Weights of a small transformer language model: 457M tokens.
Each number is 128 + 32 x the weight over the matrix's rms, rounded and kept within 0 to 255. Layers, rows and columns count from 0. Numbers have three digits each.

# down: layer 4 MLP down (transposed), 1728x512, rms 0.0434, rows 1471-1505, columns 128-255
# gate: layer 4 MLP gate, 1728x512, rms 0.0441, rows 1472-1506, columns 128-255
# up: layer 4 MLP up, 1728x512, rms 0.0426, rows 1472-1506, columns 128-255
down1471:102083147081084144164149176118208096116129164108142147102128223141177108128133135110135090150179174104141110177084074112138177036151154222123103173175097101097146149166090165127040113115075158143145141134168108116124086117129083105113138176147125110169154196088120120073082112114111167166117135104096120123118119156144153159134099077192140153131065160135155170113161156208087063076131
gate1472:152133140095120104094114119103117139122117138166161143162067161159167063129141115143148124118151146151103097177138155145151124176169084073123099111061129198164103130148129125101139175151147089148160090130175158091190145161111154098088148100109160150144174145113117140128079123122114099118117157109063118163104140164142150096167135140184142188181162158112123082134134131103136101090133
up1472:106106106124108160061119146140048112128131129104093084154146117119143167135103079175125138176131109088102079164144124181176132143094123153159097140152165100107111154124120103106113149097150165152142056097064143127131177105164085111163197056105118126124100146123128127155132112089085086123096099061128163121142109102151196113167130121119080134130092141151111104125104138154112088105130
down1472:166173081067077099189152126172096163142133147122105106136098065106098104137098064164155135143188126114124098093127090131107120125118125120180034156122110133116152099119134117072116131109133142091075096112135132184139117081161098117208129101176207192156131103161122122071128127132152121106125111128141115140151090152116139108142138179049160131141090166140130109092115141165116173168156
gate1473:121177151198150158147131115120129166139115124200166050122148117135139116083116142149166121171131238089120166144125110166116174080126115145140097114143119125147112092128132213153100151138169155129189209094066135093132113137119158138138160131086099084117101097147117160103137078100123135089121111151098145158087191100134129159173162122122145090181172131156135129144164135125125124088119
up1473:069090118156161097162132113108161116097118183081122153157156142152198174163095069168127105123155121117106122180119144114133088169160147122231150147147095130146158109157136114145108087160119099185122134127152093126139116158107116136130158178101143103167128175083124181106168142141144080152140096123151152099166102158212127081102105072163170118077130093122139113133124107089098090133175
down1473:127136145201162131083081114091080147097141134093108158130143165159143121208139126141156153101091061144136208155148172112199128103172119123154184145128106098134170137102140124152164098107170113103116171133102163124122133148125070145125128137151157149106201126109077100139172132120069103100061120122147182068123123116138127143126086156160161126097168147094132143123093122189119127180141
gate1474:138149103126047176140126163113151158118127087144161136169142164117088088096078201125119149109126114143144133134100155117173138085128129131164071139176166179138185156141110106116184103120152106184176140133154093074157120119151118112141074169090107166158104093153138146091090114113103112133105167133131104104139142128132118136115142081109119192125089150159094121133153155130137146164071
up1474:101149118187120110149116180185081142131094115111136186145159120156131052094085102121148147085102189167140119102139128131160091098106095117113110131069148174125195188113114104117126134078138112115149139101130139093146136130196084159234112126137093102093107094145109152143081146104113107110147116114157129114117106105109140122123162079173158133088151156129140127080154156150161133138104
down1474:136135089180143099159113143090128136103147087106098104106109133067142151072143102132096148099167182159097129115147102112138159123155121125105176141120139069093176141134148090151119123097098139126107109156108092157137110140169123105174131177121113130133185114084156172140115163122148098148090160143128071165105156085091114132104145153112154105130116148104119106142113089108112175123146
gate1475:068139162151094168125122171123152085128087136178103101119097099123103125153145122171114172124118135177124158091178151159107129086217085127110096232153115138075167122052148170145138109116120151163152171095139095152096132142190124132120145086160124142158129116159114157081132138073115125178129122110095118111139112089132114128094100122156093110099122124119152102182160157135166139120095
up1475:108115104132105172142106096164151149128118114114164119084123154117118118141132148128173187122070040090165148131107107108069175120125086130137127157123156055106117124139134076111166066128173124166075082083121124136129141103167079109082117139133145121112089181179132133102103149032121113105092095113155144126153122164138126114093105136149161107100091099102127156181193156154120116130137
down1475:155122112125151186097019116149072106137116138116130136076128121103130162130141115151113174119110078067103114130106098131174134120083137100142134139101153118119123141090145123134099087135135095075150077087124189144156175115221103149123084144110117136055072159106147177114138108081082189117090087153113132140165157119118076130168120105138177147130106102087089149081136108131149151165132
gate1476:096119105091164143098086122103089120125129090155116116083079094140140162165146130141138139138178186183118191121171099180095168104122210143148131160123108093093149082083142107089109101122162188127097102140124106099088143135171126167151162142095149123150095143164108075159132134060077151186074129157116169117131102145089112174125155111148076188161127154155131124153101135096088125099124
up1476:150122117129148126144099117181122125133119114072123160151165110169183110113107106130099140093157149165143120155137135139144038102066132065116079052135093137128143116160134123104136097145128122091090106131102134129124120089087085131109139151102087116085129118103135136128157118119156182148128147142091121154085127145137126125100149100145119097106070197129164110133162133069126131114156
down1476:118200123106141129134120155167106134135096203144119124118186130122105147166190174079149072146126084082142133180155168166131143121114105146203085130125152117154120158065140127126095161123134119082141124206099171129223140128128135161174118101151178189202096143100117127148163152121128130106135110156133122153146182107147155129175091106149185048086112178157155127111135148122119153133126
gate1477:093162085132195117115147125156120120130132104110175130143088100075125125094098137089101127128160113110159135112094145162149196081158151139118119169147123122101137112097147140124172049101126125070163142120133089145145109086148138142111156101111109152154109195118139150124078117120116167088128156119111158116179099153057150090135086143134152148095175214146151116088149130122096119099135
up1477:137073099120199091120175114124186167147115125086120102137081189084094200134105111088147205105154150152161097114095154100075123134116142135167131224097138123153109087127114104125182091126130230130136096169144116124146117093109167150166121139125135132130164176157112206191083167148135145154070164213174097100126089179143125097150107112153166176175175139177070184097121125143095137145041
down1477:117105128097104140114171149086108092150075107152128072092142074107128143117114074127122123149136078141144113143108120106071103185121242100124118126108133101126123097172145133152105140104120127086176111135151090148115107133146115158064123144140137113163151077104170105184036101147082168125129169135093096133124107117199125114152084098111134172096140099066117153100143128131124155116134
gate1478:170076034114133071112084133138159125131104131148137035165108130180124149148159163141109103163120049137095142145153123146095130144107093159093101124107090101069115140135142093092125089156122120154084108155139136162144185169109079110149118172134193127128122146164184131176112199133083121148158164129072162149173168116109164124161098116111073082093099156115132137143153082067177124154135
up1478:132134122150145167118130112184152122084145166104178129113099163060113125085113161132066154098205100137119075031090135124138118140092104187123143112120048112138128117151147091219137134126097160174129124148129154106087093145097112115153088136160167123124139145135153125114154065106117121074156095142173135117160119166106088151162056119146146104119159136144127174098155106060089156128100
down1478:180115137147139095082132086190181137107150086174128095171076195153146106079141157097067101113137114142162110127162148123157154150089120151153159118114155152075140141107115101122103130103121169090085126148131111113156187156042100119130120161147151138118089130144106139153134089145178125090089140135118116148110133173125094178187077143156126153117101074122165101111184142149128129152086
gate1479:144139116139101139155153108121117103127177063104095124111129185122055154088146144136140070160169113177104142128073071175112075153111132091142148105076128130104156110079149103104169184148156110156111139166118131098187106146130101134138150121101129099125153135058066113118073090129168134127173129127131159137088161128145098113139173086118068115152164172140134099115143092153101157173098
up1479:146158119167155104144169163096102080140071120132144139155128093138173084117095144075140085171074064104131172069144141135081108083121119105073151148106124208162143131126080157172097144137117145176092137139125132131088144079089072147087161119152112125081079104190148110173166142120092052192123156109119162113168137165112129101102132110129164119158057112155103152132150087160105076083116
down1479:120104094152166155139099107131127101164162097118083101136134096096153131128145158130120172145134098192115094167138097095123121094155135068159139134113140165109159108136125084153110093146077164150134109132116115135140124113134135150134140173096103115151187105158134125132156129120172118134150092135069148167109133138119129145127115111143130105170086142137163130155106133114142100130082
gate1480:093063198060123152136103156063132135135095156155135121079100098143196217144067124135103185103106132121128134201102177098182126121067116086131134175094105093172111161119158095124085139115125097148172122143192150135082101059114136093142160117110144173128149092128136125113138086123134142090189138118117094072135140142133099114225151129120119124109158135137121130150194110141167137165083
up1480:143104181090114139146094143075144167146140149129122140046086124157202160156113107148035188107094124109190072167121076146146133113108164136081168145145084182145095149047098070113037105148165089139095127117160159151108115122146137132097193146119143122129151093148149151122092085131102138118083207091136169093141215115069188136201111105182098094104186131103087137131163041166199082115102
down1480:159061155132211112166066122084111103120154167152161191047081190125148097150132149133162102156126140158162100127142086186080085167171190217125102158093071172135160047083074120091155159149193193126105095188055153134095138101142099121146143134097093174103158083129094132161092076120120071203137204129090174103122149123093162119113083095087101147123157134142058118164104136202115083155102
gate1481:129213083099122187150162079143123066136128091162142183164139114123120130102055100123149113114126112091146116120156190162110132140184097196121143150140165133081102106123088105107122101170130108147066147158090139142116108119176109154144143111129133086163112078151102134094079096135119126148116112177100163107118146106166115135118064193147103099113138156127143114146132105152116156113115
up1481:122139113093097141118170104123143148135124144109106133116159147118101125112136096157179065134158089124110131148152104154108059077138128111132123109085120142166137154122111147191084138104074168176135112123168147092133072138096118163095104167100138120068113112112136056049123139223102114122156111144153115139176155120124129114159112133199133144117164127071148123147146088140158138123107
down1481:165142142119152120160097109092143124070162116099073185137108146140138145133086146168123092112099125142154111088129146178109142168115111142047123139142142170107129151156108133129153145157117141117087085153085115084178116142167112124143151119130105089129157124120078100113154073119138089182161199130086173143129113172133115146089123154109112167113118182129136145112100129100109114089111
gate1482:133142100104138116172142129167111139096151158182195089111146122158176133063168103158137080087123118089179115198094075140045140140099120155131132149129145073128144161178138138131119140142149059148107137126127190154103151131092166140142163143161064161095121128129129166119137180123091205151104125063094065161162118122114167165140143129109148121114110151188106144119083172188104138131198
up1482:129115119146163075164107168075154110119122083119133117113099122178119120092219103211104159141113131117148138114167085180079084115072165170117162127119157080176121154112112133133020161141195130185132147123149141089102109162170136083151111109106078106151124083162111111137190188114110138154125124110138144137159111133128136097129100152122104140151146112119099097162083138135137126070166
down1482:134028158094120178117110130139105088063172168142123149127152151111105141112113123157061138129097171106091126137155112111146171113110157169027087179151159099142149144184079088144168117171144125122133174091119149099142089142127135115175148133140111110081127135169100125123196093137113124121140109041112094126084102146069105100159136133136100110153100121173050074132151148107171111121131
gate1483:100124194142085142131177146128117133119113118132175070114146107172134136108132057195132144110141142137095121116096140150204068115191176103109129105119118116116129137095135153098087141118127102134152094152116174195189124135043211069114124113187161057122072123130082086145063133167146119116163155092064188154142087078107137123187114133097146101158140149158108138147139122166120061149090
up1483:152138072119108151093182133080088125131154132127160131123125114124141078178157135185105157167161199207150133166128124151125133169145135112118146126152132132127139163135142049106091128136160121102080117083030171091163136061116149143163089144196141151103119075115073072145138134038112138128111185127104093069165119118106134131102098122141146144066111117088090112141105185150093165092115
down1483:136152120115134162159204085151177151147129149155137157139167138156097129112171104185177154103123076130105128164168150141173207115127131114104079141126129132179075078119125089162172111191136107143138158092161116102111094055151124112130148189109162149076136150110132191095141100150075111163074092109086123108128135077117147144153086143181167111154122138125188141112196115151072159105149
gate1484:145073173141118129131172154115112152102120113114162092111169149116193147077131136175121120134157158108150102106142101160117128122106192121127152145118164104138101143092129133181111184128121083126165147094153109103098158119142193176090091152142113138095132131174103104145091122136191178122077098096125151128109135164126143159112120149156095168123176201162107088116138131157107086172166
up1484:120115170151103114154111102092168137122079143150115170133125121125151160124148101130108145134101156112172200120086100133091165139138162133121142140146126105093095144196097142162092121127149183158162130163153177093129120144091127118165121086123191172112096140127159158154134120110104139137140094139147103072147139121050123099103155129126092142084111184115109110096111092151117099162195
down1484:114124147118118113099128143104116131126087115143101117093123075089118140101112108141173085139088119149168165083143061123139096086122090097037116111176127122096128152095129138130097150121082106163118083125137244122118143136093097086099113118175114111085115153127127112159150104129087100146142109138093139172179187100102098154111127133116151185125163155128158079108182113084124158154129
gate1485:129181088128113136149134074118120102117096166147119132095111124164161083182156126132136086080122138138129113121130109172137218161141082085177109106140107118156138167177167154105116106142093091166149114098122133138139163060112063159110108119122127131147104133106163112092153060143078098136107073101102123051070156124152147118133131169100083102084108173132111166123136095106103122122127
up1485:158113178148123139105082089141145177091150125116125162155153114124144178102125085161083099153144145145129132067101128124168123131106095109106115124083104103134179107122121131116136097113090117095117109109134175144168088137141079149112119120053183133121138126187181131179065130125162136109112117134124135144160112178139097095156124078118154119143117163165105128116085106109111114158132
down1485:159067168111152081079175093107138133123167112177151151141078139147127176111093178117136105084154128137175133087053195153135157119111128155080152092142148116098113157156092113091170134074190164163049166117099164107122086183116105130103113119120127115152151119119142051137088120141123160133112166144177144123121146132126160106167125163110138096134114113146079109108112071159164090161144
gate1486:073138113131171107127174104147133152169100061161154120149118136131180160105118130123164143119105182117128108151107062150144121151142151072143158078140169121110135105091154135159093195124055088094183134214161099122165116120158165119096100138102164185080121168096140146140133102143128111183135107135094155094144107102113126029119125134138116131111065163147106194127123145078180132108143
up1486:135158115131134118124168107102188055134125128110169160126109090067142172092130122102142107102108154094165098081134148109166164144149139078157180125108182112087131096156111098141136152139122124136159150146130107163158155130144140139099107079071098119135108116119096074131094129130129164108143038154233141182148175115130129096162137124092145164143151094155121098181088150116043119136157
down1486:149159147123131139206158132059116169071079100146126079187128163108152137167152104105151128152075120136161097129154185144143157106162147160018097078150159160150109130126160115169149158129068071112137155062105137191096147160109179176173137126178114087129159139163138168093080112151138127147113105111117126141166112143146169152113081137137117060137126133094100106092082132108105132074203
gate1487:147117139107158115193146181124122126164095112143091099159144109160125131154064106099077141101147143079151116115060078124113201107063104137164085109115178076119155111111077150101141122173131099144124129137145142107110170105117096148131128109137126064107123130175142188184083153129095133108133162085089148171116080179150225163115142146155154110145170100147070167120092107144154117128104
up1487:056185204108191109142156096143148128164098112170072139143135103146143179143074119132083130115074140133129147119042141059134172098162066101107151101123179092106166134179106138087163081106076142129163076195139147060147086114088140148120124070126145123086127123160181147156127089154120150122133152059076123084176120148132211150150187104173156130143116087068113114100136178112217127110137
down1487:136194125126160180088118096139186156123141139123140133150154197166131091063069159158105117190100173149145135127155109148091170113130105103172117132186157128131120098106104155129129120106072092104123105164109131133133031101108141163092110096122139125111176140100183154146167124153157165127168111055145122160135129139148121115146174172137091112088173068134098073076140172149144125125181
gate1488:125153095140096127170200189147114138176117142152145125134129127088175087110156112035086103086152129105081132096136156160167145125107099217179135137129121084064100128166089146151060146103078102066119086128128089124153129158127116072083099137051190134120124143118110137111106083144107135110090101117033146122107097125182123129111149109163143086113116080063133125110149113120141164151121
up1488:105179187098159139137102129144079089117137111110120122134131082128084143162145133160180122070168140123178149161080116123133149107147118133170114130132086147194191167109215118179161147158157132139145127130129169135141150044129132130165125068074086152105156121174152142153123143165138092160163051123101126128162111133126150116167097124104166102120087137147130137168092076089116076135157
down1488:096139172115177140133147126157140118129101130137106142148168144140143106128128108197174091101189169142166106120146172112154160085109061144166096228165092136180156148108165073154140106146129118113146127141129149140117126106116104100170093123124135162168125109119119118134121124164116154156137113136071099129146111117089137111163144089124129138138100155108119168131107087106109101142157
gate1489:182087144074150075136175121141137155121188120127168174091143052128124117144140159153120111108126087076143140141168128166140097147139110133120120107173153137151165151110135134172121111092136124124166131128126136123141125115150130150137195131109113150128174122140119139109145118115075121138116136161150104163108167155144109118080163117143132128125114165170096108133148096132134100106112
up1489:148091141095121091121158135097112124115170080114177124054145130121085121118138164190128132117176153115153140154123159099106125172119083190156107105092146097078114144134096088187146089096152096140123120145120175092176155161087105100149099145073101119093126158124138115125115128080107173116163140189136058163095157155187171073065142126161109123111083148135114155152135081112142086121132
down1489:201079152137171132159160117112181110197089097086128083093062114111155104137101187141113113120122171113149134179132123078126134129079160129163108192117134121135103123159138134188146124119077118161117163157115104149179137160097149119107123139123063129141103125188176138125101102110107099128133094120138111137101116188118199140078105136114107180171096080147108119142136072152152073118122
gate1490:113128184127103114156153123155146133123135145132071119115089114157183132110166146118172127152101129195122097133159129125101160153167188133075134125130116110124142134158125159106172133152125125081092183107131103150146152137138115164169143117135093170169081101115177078102121084099169140131128137202105180078174083156091131105122154129128136163106138128087083113080164113092149166141083
up1490:148165101149172144155129107128159125133117169175121096138103132153137173146176080124192125143200079124106151169161162128030146113151102093131113094131164101130148181146092127120120123158126080057163152171133107148043067148159118201144136144107091125138139087124142095112117152153178059120149074145113151100107117063101122135128122155112140119053112123112167111108145145082107164140101
down1490:159120079075144155138107077125140124110111163150112122098084203173082168055174116121131079160146071140135146131148149096072153180100110037177079124117142125126158145173070145104139126111120100172127196084104182160074067121187147087143086080152151115138104185079135142198113160106085129148131135101139094047122118127206166141148103148108093162163102113083110136080089099118159120170087
gate1491:169137093071118090110206154227127082136158174129128093152081154148112141174078113165132186120073130115171115152088139083124169122068100136112125186173111114149155098119131108130105157149156080112141149135084079115148155060221146104140090139141145112153112069125122135167111083135128141106125092147149144116078174151154114149147143130080106179151148133037174113096141157085115184092160
up1491:132107202125121129138126094068156095087180191065125110071130120172142091159115140126128114171195086077118126090135172121139204141172089128207093120113058138136132114159181095117168153116143098113098148137095126095062160154095023160198177105116091087145189147090169086128110106100130086170126081113097142142139127101160119155131113121106146114134156114114127199143109128111104085154131
down1491:121104126120143130155129124076139143084123107136155078084163180112154168158161119105137095155150101109150116121111198111173198137150110144110131164141141113143156118089128078122150167152159135133132135184133199112112124093113126155179118108134116099134173140114130124135147143109093121086099102130154085152158155143104091177122108192131103137129134193166168124119173087122101175157158
gate1492:066150121104149119110064124101165046162108108103143113081126120137149122143092089150150084063148089121142207080109130089152178088120136114195073117136111160042120117123078086097195148158104176140130132089163156069078120143082139196136120096114088123100158167139086145127098093130155132117088162145137151116071110117131105141165138152110151082153156113102112124170169110048128191171129
up1492:137068134079128151112152113164158197128158180110166092159116123119056159075078099153157133167063114096142075100153082128106113140136161144094167217109180139141168147217193139106103124192111175152110141106086091164119094118154096065118133119143064102144094130141118066097115128133101130081131115064112166126161131147121124163202132134154151119103148085066131166129059162110102125155166
down1492:102087199091106108142123135186208168128141172104133138099097110109088139096102161150126158113114128155191156136115088134112101123140169113083130154123156096120121132186097103131096122182136133114051154086113108102129097108125127132127174087169104139124117141134129116110158116120122120112162153173110098124149144108159150118156121129135141125095145145080106152117109119133138093097176
gate1493:083111131090193153114111136161063142100144121152083111149133162079084120099137134170094149131140038109153171053146106094159129179125131207096159093142125076149091216074119157157115123062129121118172085124121071151170116145120146178117137202103175068115169149149146098169115081164134105100131158164113145103175129139112131200158104140076123095087095157110143155115140108121195111141088
up1493:176101147134080096149080111137153154166150150104150115108050126148219084167157098114172109133163178122116063100063153168100094141128152100165105227163122156161153074149066093096097139131162172137138151155127187143124132138134088151111113061095167145152129071112111199050073109074139146159086147132180100175095191133103138025056173093143142130165131121125075129095117136092089081155140
down1493:100067085091118168180138073152094125153142143138177190129159112132133144155119126058177104082055121124098134089085130164095073116133141110046115190125095138228193164109113110098110157091066132052172040186120186091174117117118091154098141123097168137124112131120182184150066118149098199119130132130156134186114140152087156151170120090137088112117140120004185142095116087123135138122124
gate1494:185131139146084087107088122110144158136099122173058091118103169136107103147153074140079119130126159132131145123165096135087131150076131153119171114146053111116125149163114160207118111185154074162113140137119120152111127189112145139164119177103161149192116121201127162172113141174053104059125110118149092130139128159139164134129115112130150111094108155131206100108173096171129069163121
up1494:183129126124137141129185151099155157169131122121094050106092136110090164156165102197182102142088127126111109142090187062140103064136079142094120164124149156089175109155123155077102154134122156121159045218127139151097098086145083139091095079114111106099076136122150142126148100113096119130085082112089193065099108102131140141194192158118077109110055100123197201147107087141142123159181
down1494:161164120126113095138129148140121107168147188122173131131156131129166121150158106133064134080173137134157138165194133147089168167177110105084161153079083020128181139140117131095037186163098157152128159152138131129188113143170129089093139116121176132100155078126129156170112176119152123108118109145087150088116121162133091104121134070097130162180101150139126178165144112111168110158127
gate1495:091125128158117154115087118093166091147121159080070110111106105062131131113113142111151121145160126132066115107085110111088109164165152162114180138118164107076194104109118122113140092134100151094151193082103080117122170101151116162166159151123155102137107129153101076154185099131147138140137098053109129137196126085056160189100106118114157145141128164078149177151103188115152106144141
up1495:081175093110149167060152189070105127106108108097097142154132123143163153109121139109140150149163143098124065149179075168074192143149106124148131099133130124158120171113154097113159129114121129134156122133135136160115077119155147091098085171144111119162193127110073125132162094121123099137131174075147178059166107123143153081069136204130170103099140099148125119130134121121148102116142
down1495:121134121125095121056085139138127111158074090145100109145177097160098085124142171153079174113159105157118113135133078106142079119149131143143156126131114113070142078170079106128105134130144121112107117137126092151147109149181081163140069128103089089151164108121105096156126096130084137110161121136135117133097143062174164145145121098114064118163155104163078140112140102112156169162183
gate1496:109133142131119152160077116136071113064147133074164123129155102157117087131135039222161073097153128098120134155171096167103139168133116198149151123125115142124110157113112120148109071129120093149070176131137131111122104189064051130124166139124139170112090103102104165100098150173134112152109119134168148129175124131132160149135094160156179050135210095126153123123144125070110114108099
up1496:082161168170154189133136107133109157074121138116156115162122096118106120134179114149127156104185140177143094123139097156136083137121105135164095121138136158075114128167156145115106159171095161127170147165146144085068152136185088139076101111150095111143110121149094106138074097109141171152092138155121108132162138172094104154132107160139074110110170099118116102129159098153129046165115
down1496:093100105125128203191087126069091136148085126150163126161140177093176116097165130152113151164114124121118085103133093089169088117182155111119112150121109144122119195210156142100115122161142183127155144152106084144099161096194192157077149089123102132132157115121106118155092087082150151161078102139123129094124173171111118133088144153125100139093138108120100099094105064141137121146156
gate1497:094136183121119151124083179137067094115158150135144119059113173134112135129099176152055154145108107096109061131128147146179179128139129133092157100095122111136146153105161087150161126114093123079117195091135113098138143126153138122137131124115150136151122130132138118148150116123159190127088091134179176132151189149178111141174156155166103104187179075107117128157079149162170130173139
up1497:158151076098112059154159121113101179137093078093137179139121109057125093115207134120112120136166110083083108130102131103147134153128207134157145157116108176203154155029143087145131113170135124152082069111162090112141145131106128139100156118126107072190139101130136081082122095078059140171075152129173122117107104143137107177110133102147159163095156155173115096157104158147078092105096
down1497:166087037129039136165131126081142090113101133130154156177123117115107107128137156063093161133083120128060200098101188128128132090126130109151176062175157202188144152078134164129106091115159145120137030088122115122086097170101136183114161079125110115153117129109137116140106125116146121110133147149130125115138087169116096123104133135139104095131150117054148139106161187125083150102179
gate1498:164094114105111139105152158128099099175132114097121135131110123114126122148100171119177133112077174124123122156117164108125075124132126131183098133167135176169197121100130125184173114104087100131144085119170126152108154128160168159153096102109131160070156104158153098104119109148139062119095111165160108147118061092113092109105141164123139098155169118104074210111105054110064102049100
up1498:112124121178145158147131145118139098076112124099183144160106115154127108174164138119120130152128130123094136180171101125110147087127080119182101138129156145152101119154099118128105115133149154097128083107107134144146196119140135051127093116134160129129132108164106141141092101109151117101148105179162133121066123165088142131180157122118048137110126151091109124150114084151068161179090
down1498:178148158134203128086154114116086113063150196128127164141129154114081096118112058145159150134131141105135176140171137177197067135125135096111132162177158157097083152138135056116172138135184076106109126174120094107132189139099164104125140122110120156174121167127132118117196144088137162089164123109085146186148075153113159145131165114157099167113080148116127061095128133130169105091082
gate1499:063141089140145126144181159110086068150145182094107114101145072114102161131090126159139128191230139125207119037105160142088072163176155131139090162160073110097138185133126116085168131137160126141136124087156124103078072194109077123106133136154092111135145174074121229175199131116122165146107090128117135158176170124097097181140162126150059143134180132116109126083186094100163165119131
up1499:104109147116149077111169148120167131117178123119103131083100190195100061223098144214134168151157212110156131140151131141140111114156134156135118159171144158075131109074158149163123105121166118144106179092116071151119125171088099108150124139099123131122089102072169147181131138084108131125136132161149123095106147157152179143078167085111178134111109128155103116143074135144205140101109
down1499:142148133148143053101130116098163145138111131132150118112123137056121097159129172104130176137116210151125123152131146131126123090097142101108145146126136083102149109132150116082112177123150167143073123154143111143163139127100179094096117132137135173062093120127149143114138072104152190157092120132139077110081103095094157095131144072121181113150117119129156142127098168222129155201175
gate1500:145087118181161168133122123131142100120114114072230167180154116100146130122087125124118133130117067118112100087132118127172108110125116098093113119106147116101123199119087129131137170152166152086147145099164103099072139196106147128140101150145153118143126141144059111107077114163131126134125113111093124146122157091147100123173132121140109102114148120095176146122078085139067104136085
up1500:150171089143124086154169129142163132171112192100152122140107125055136129102120094142126113166140087106170107135141150117118104136141142130087138112104136098098177180169059139176104137139171138184111141086134119094111124139148129126077106129131118075134077134120100117121116112171159160069134153131146101147139144142169152146129126101155109083178189099095141131129081112180081114137130
down1500:083132137161152153147127172134131154120137134113080125096141127103122153092113150176150159136105188151141141155131119142128138161113107121089107106186142107102134129077095126135112101168084177176158221104146115183099075082138085131103138099082073060060141135144097151130117109089133126112102080129188131140155140111122147106137073115115127131135108153182128130135178135071145136178100
gate1501:105141160121109130130161128138090100151104120092153090096158132118144095140159111152120168108079137087126172054117119161122093141143115159059127103132157052093073086160159096155121162078121070144136153146092110163114204125189100133118107141133111134153073062127167142134099172154131146189050149148131102135130178124101088181127130134104133125126150124149086152123108167169087113127153
up1501:153159104118143094089102077144115151047121134146124119134137163159067137102047129122116123126164121107130096105143136193083139148093090114126214098169095094222159217135073187112139080120094108121120117163153167169135149110101122150104219139165192099093152137111080085127136096178122111142133122111120171137146128068122126092164108200114125146117113149183129120140170159139093154156144
down1501:114173105072143080099122096124109129130167134102117121131071148147146128210127096118185069103107131059147153109148116150155117085148048087051132111131141099156138139095155155164104078140124130159129131156127137132180133135111156135128167143117161167124099159106174136160137114089163186179153114106107173095157089145087082160130137175096070128092143145111126093065125209184065123135096
gate1502:146108158109136102105126127131098137150123148151142117118147146149194101127218094158085142159151134152057160038121070161128183098124194093167129145121122130112118109117165116079178155158096128129123083111130112128084143124145163181062133122130082156122127123187111096128092119135122190181128120180118151100104154086069087141111104175142159134140121106138105056078124189155113157131196
up1502:101136088102113134206134119108085149131142102107134154108143128128134182124101111122210127119076116087141135125092108164098110158103096174125141131099151136106103132123095130167098111098143072148111118116145119115119151158140116080175134129118098084174160124040163192080113143094071095111121095090073084146095111102178142179087131133148171075167119149096122134134152113062119127103079
down1502:180101118125144153111143153142105147117103091116112161127126094179155154149109104104113085183119105078119122178117119112099102109123126174181122074100122129128181183204095114144107050116090117103185145102126130140124129141105089050132128145121110108132128108117111163133111121113140106108135102082139139155169093088199161116092122143063152129140128111054124126108148145090044125087101
gate1503:188077086161241127155180133175184108105121156179125141197114140122116112133158104137109126100184087195147134135114097121126131103125210127110111153129129137189146155109129091193153154142131119039106131113084141112149157197110143085117114140138101187112066079073136128126120162216145164142143178114160169178119151153109158152120138110097085132154067047139129120136142114116107127161133
up1503:136113151083130173106156113168110146111123138144084148135113156152149173106160174106104178163124127159136144108147127116202122074166201121115091190088096101109123142128143118093143067110126152109144152154135143087167119154170178139118093120118127150074117127090101118124101137120141097126102125082117135039035159163128139078144156122138149058170125145121189099183121151127132187110106
down1503:196093154094151148160140150096176128153158084105109175145126129164128108109167105089069114091090161200080172160141128145148118100162110165177094103161112127140135209080141152107162137124178150124121141108095117103157181182093161140128105141172139134196121100069125101201057149182135188131035145099133158095074156180130081106096150115121051072141100164124172111153084132110125157167093
gate1504:120171116141142126147095119060168117187076161147104071112142156117191159119157163095085146097134115097101091084181182103124133113159132132145183141126122104125157168139139132148118117143110076118057121123118053140096146061141145142082069120178172113158095176115126119109168167213120100151100139088030130101087144108136139128138174090111127089159171112130189083119099159066085115089120
up1504:140140106178086127147144194121186137148078154169142188075096124129143104100184179104068129163143171124138074126127176129058156132192184170075117103139126075156172148146057158114163120080112142059166077117134115067090156126148165147117127184178133075106106157120156092170088173146107160190116140071072110121063179115124120128124114185121122153163159142113164045108114159097085125142128
down1504:124135164216101211122107153080129129091105146149201124065053102134141107059178123183142137176131153170075093122140159128095119125196173171210109088113123095136102151163097107076142109115097133137160099132189148118152125206146151176099130130136103095097095161156151116139099091139087134095124146124082200150107123146117127109109114120070116150194122196181145102141145143077098108124129
gate1505:114102141124164073144128133098118113082111126160155140099169127114151184138123179165137120155096094115119117130146125122121105161119120142134163122151170138123217144143125171145155171097187115128121169110201153177100109098183096151189099187138121082128171122171120160134113125177057187119145138108172078150076147138111153171148170156149132084116079106106130105148113087157202159167101
up1505:140105073204142118087154195113076106114150047077117113137139141125057128129153175136134145156100140161126103116115134107170106107117134097167153104130108136165098201125168126129073112099178136102108036169095089145110115154076164109155177169104173118145124161116128147106157138159102093089100113106177077135131151114101160069104146092109096081194077186170123110117113054134112117121115
down1505:094133130115130132139108118150144161080144086041135123115134142145140136104140135112094134112106109054123167143160169094158131099058117068138140120126151176159127085109143137135126145127156122191143109167164106110148096149177158164120178163143146120129123186169118170086087153113088126129127132118144123134158111074059077097147132170110071156116122090131137153099121034110109124173092
gate1506:162077162169146121135160113082126106158130202146092146113118119177154077099197071146149139140074110071146117152131166098167082106202166125150077126099168105130132139115157096180060126135089207120126104104160163066080148175179173137148083150111157110065073085087125207086135175108115110097127101115007086105036143131155140084159142168163087129118127070142116118124122109107126108133141
up1506:151153117151183147153109129078138087154114141124129159104135114162079162119189089110132152216065109127153154119122150161164084128131141105111151150119114139109106083174130108125129102109090159131141151076067118160138056157127129128145098121109157096107084110150114125119117105172108108082133155128092134072078130111141139111145083219161149166131131082102143104099129078121147142103116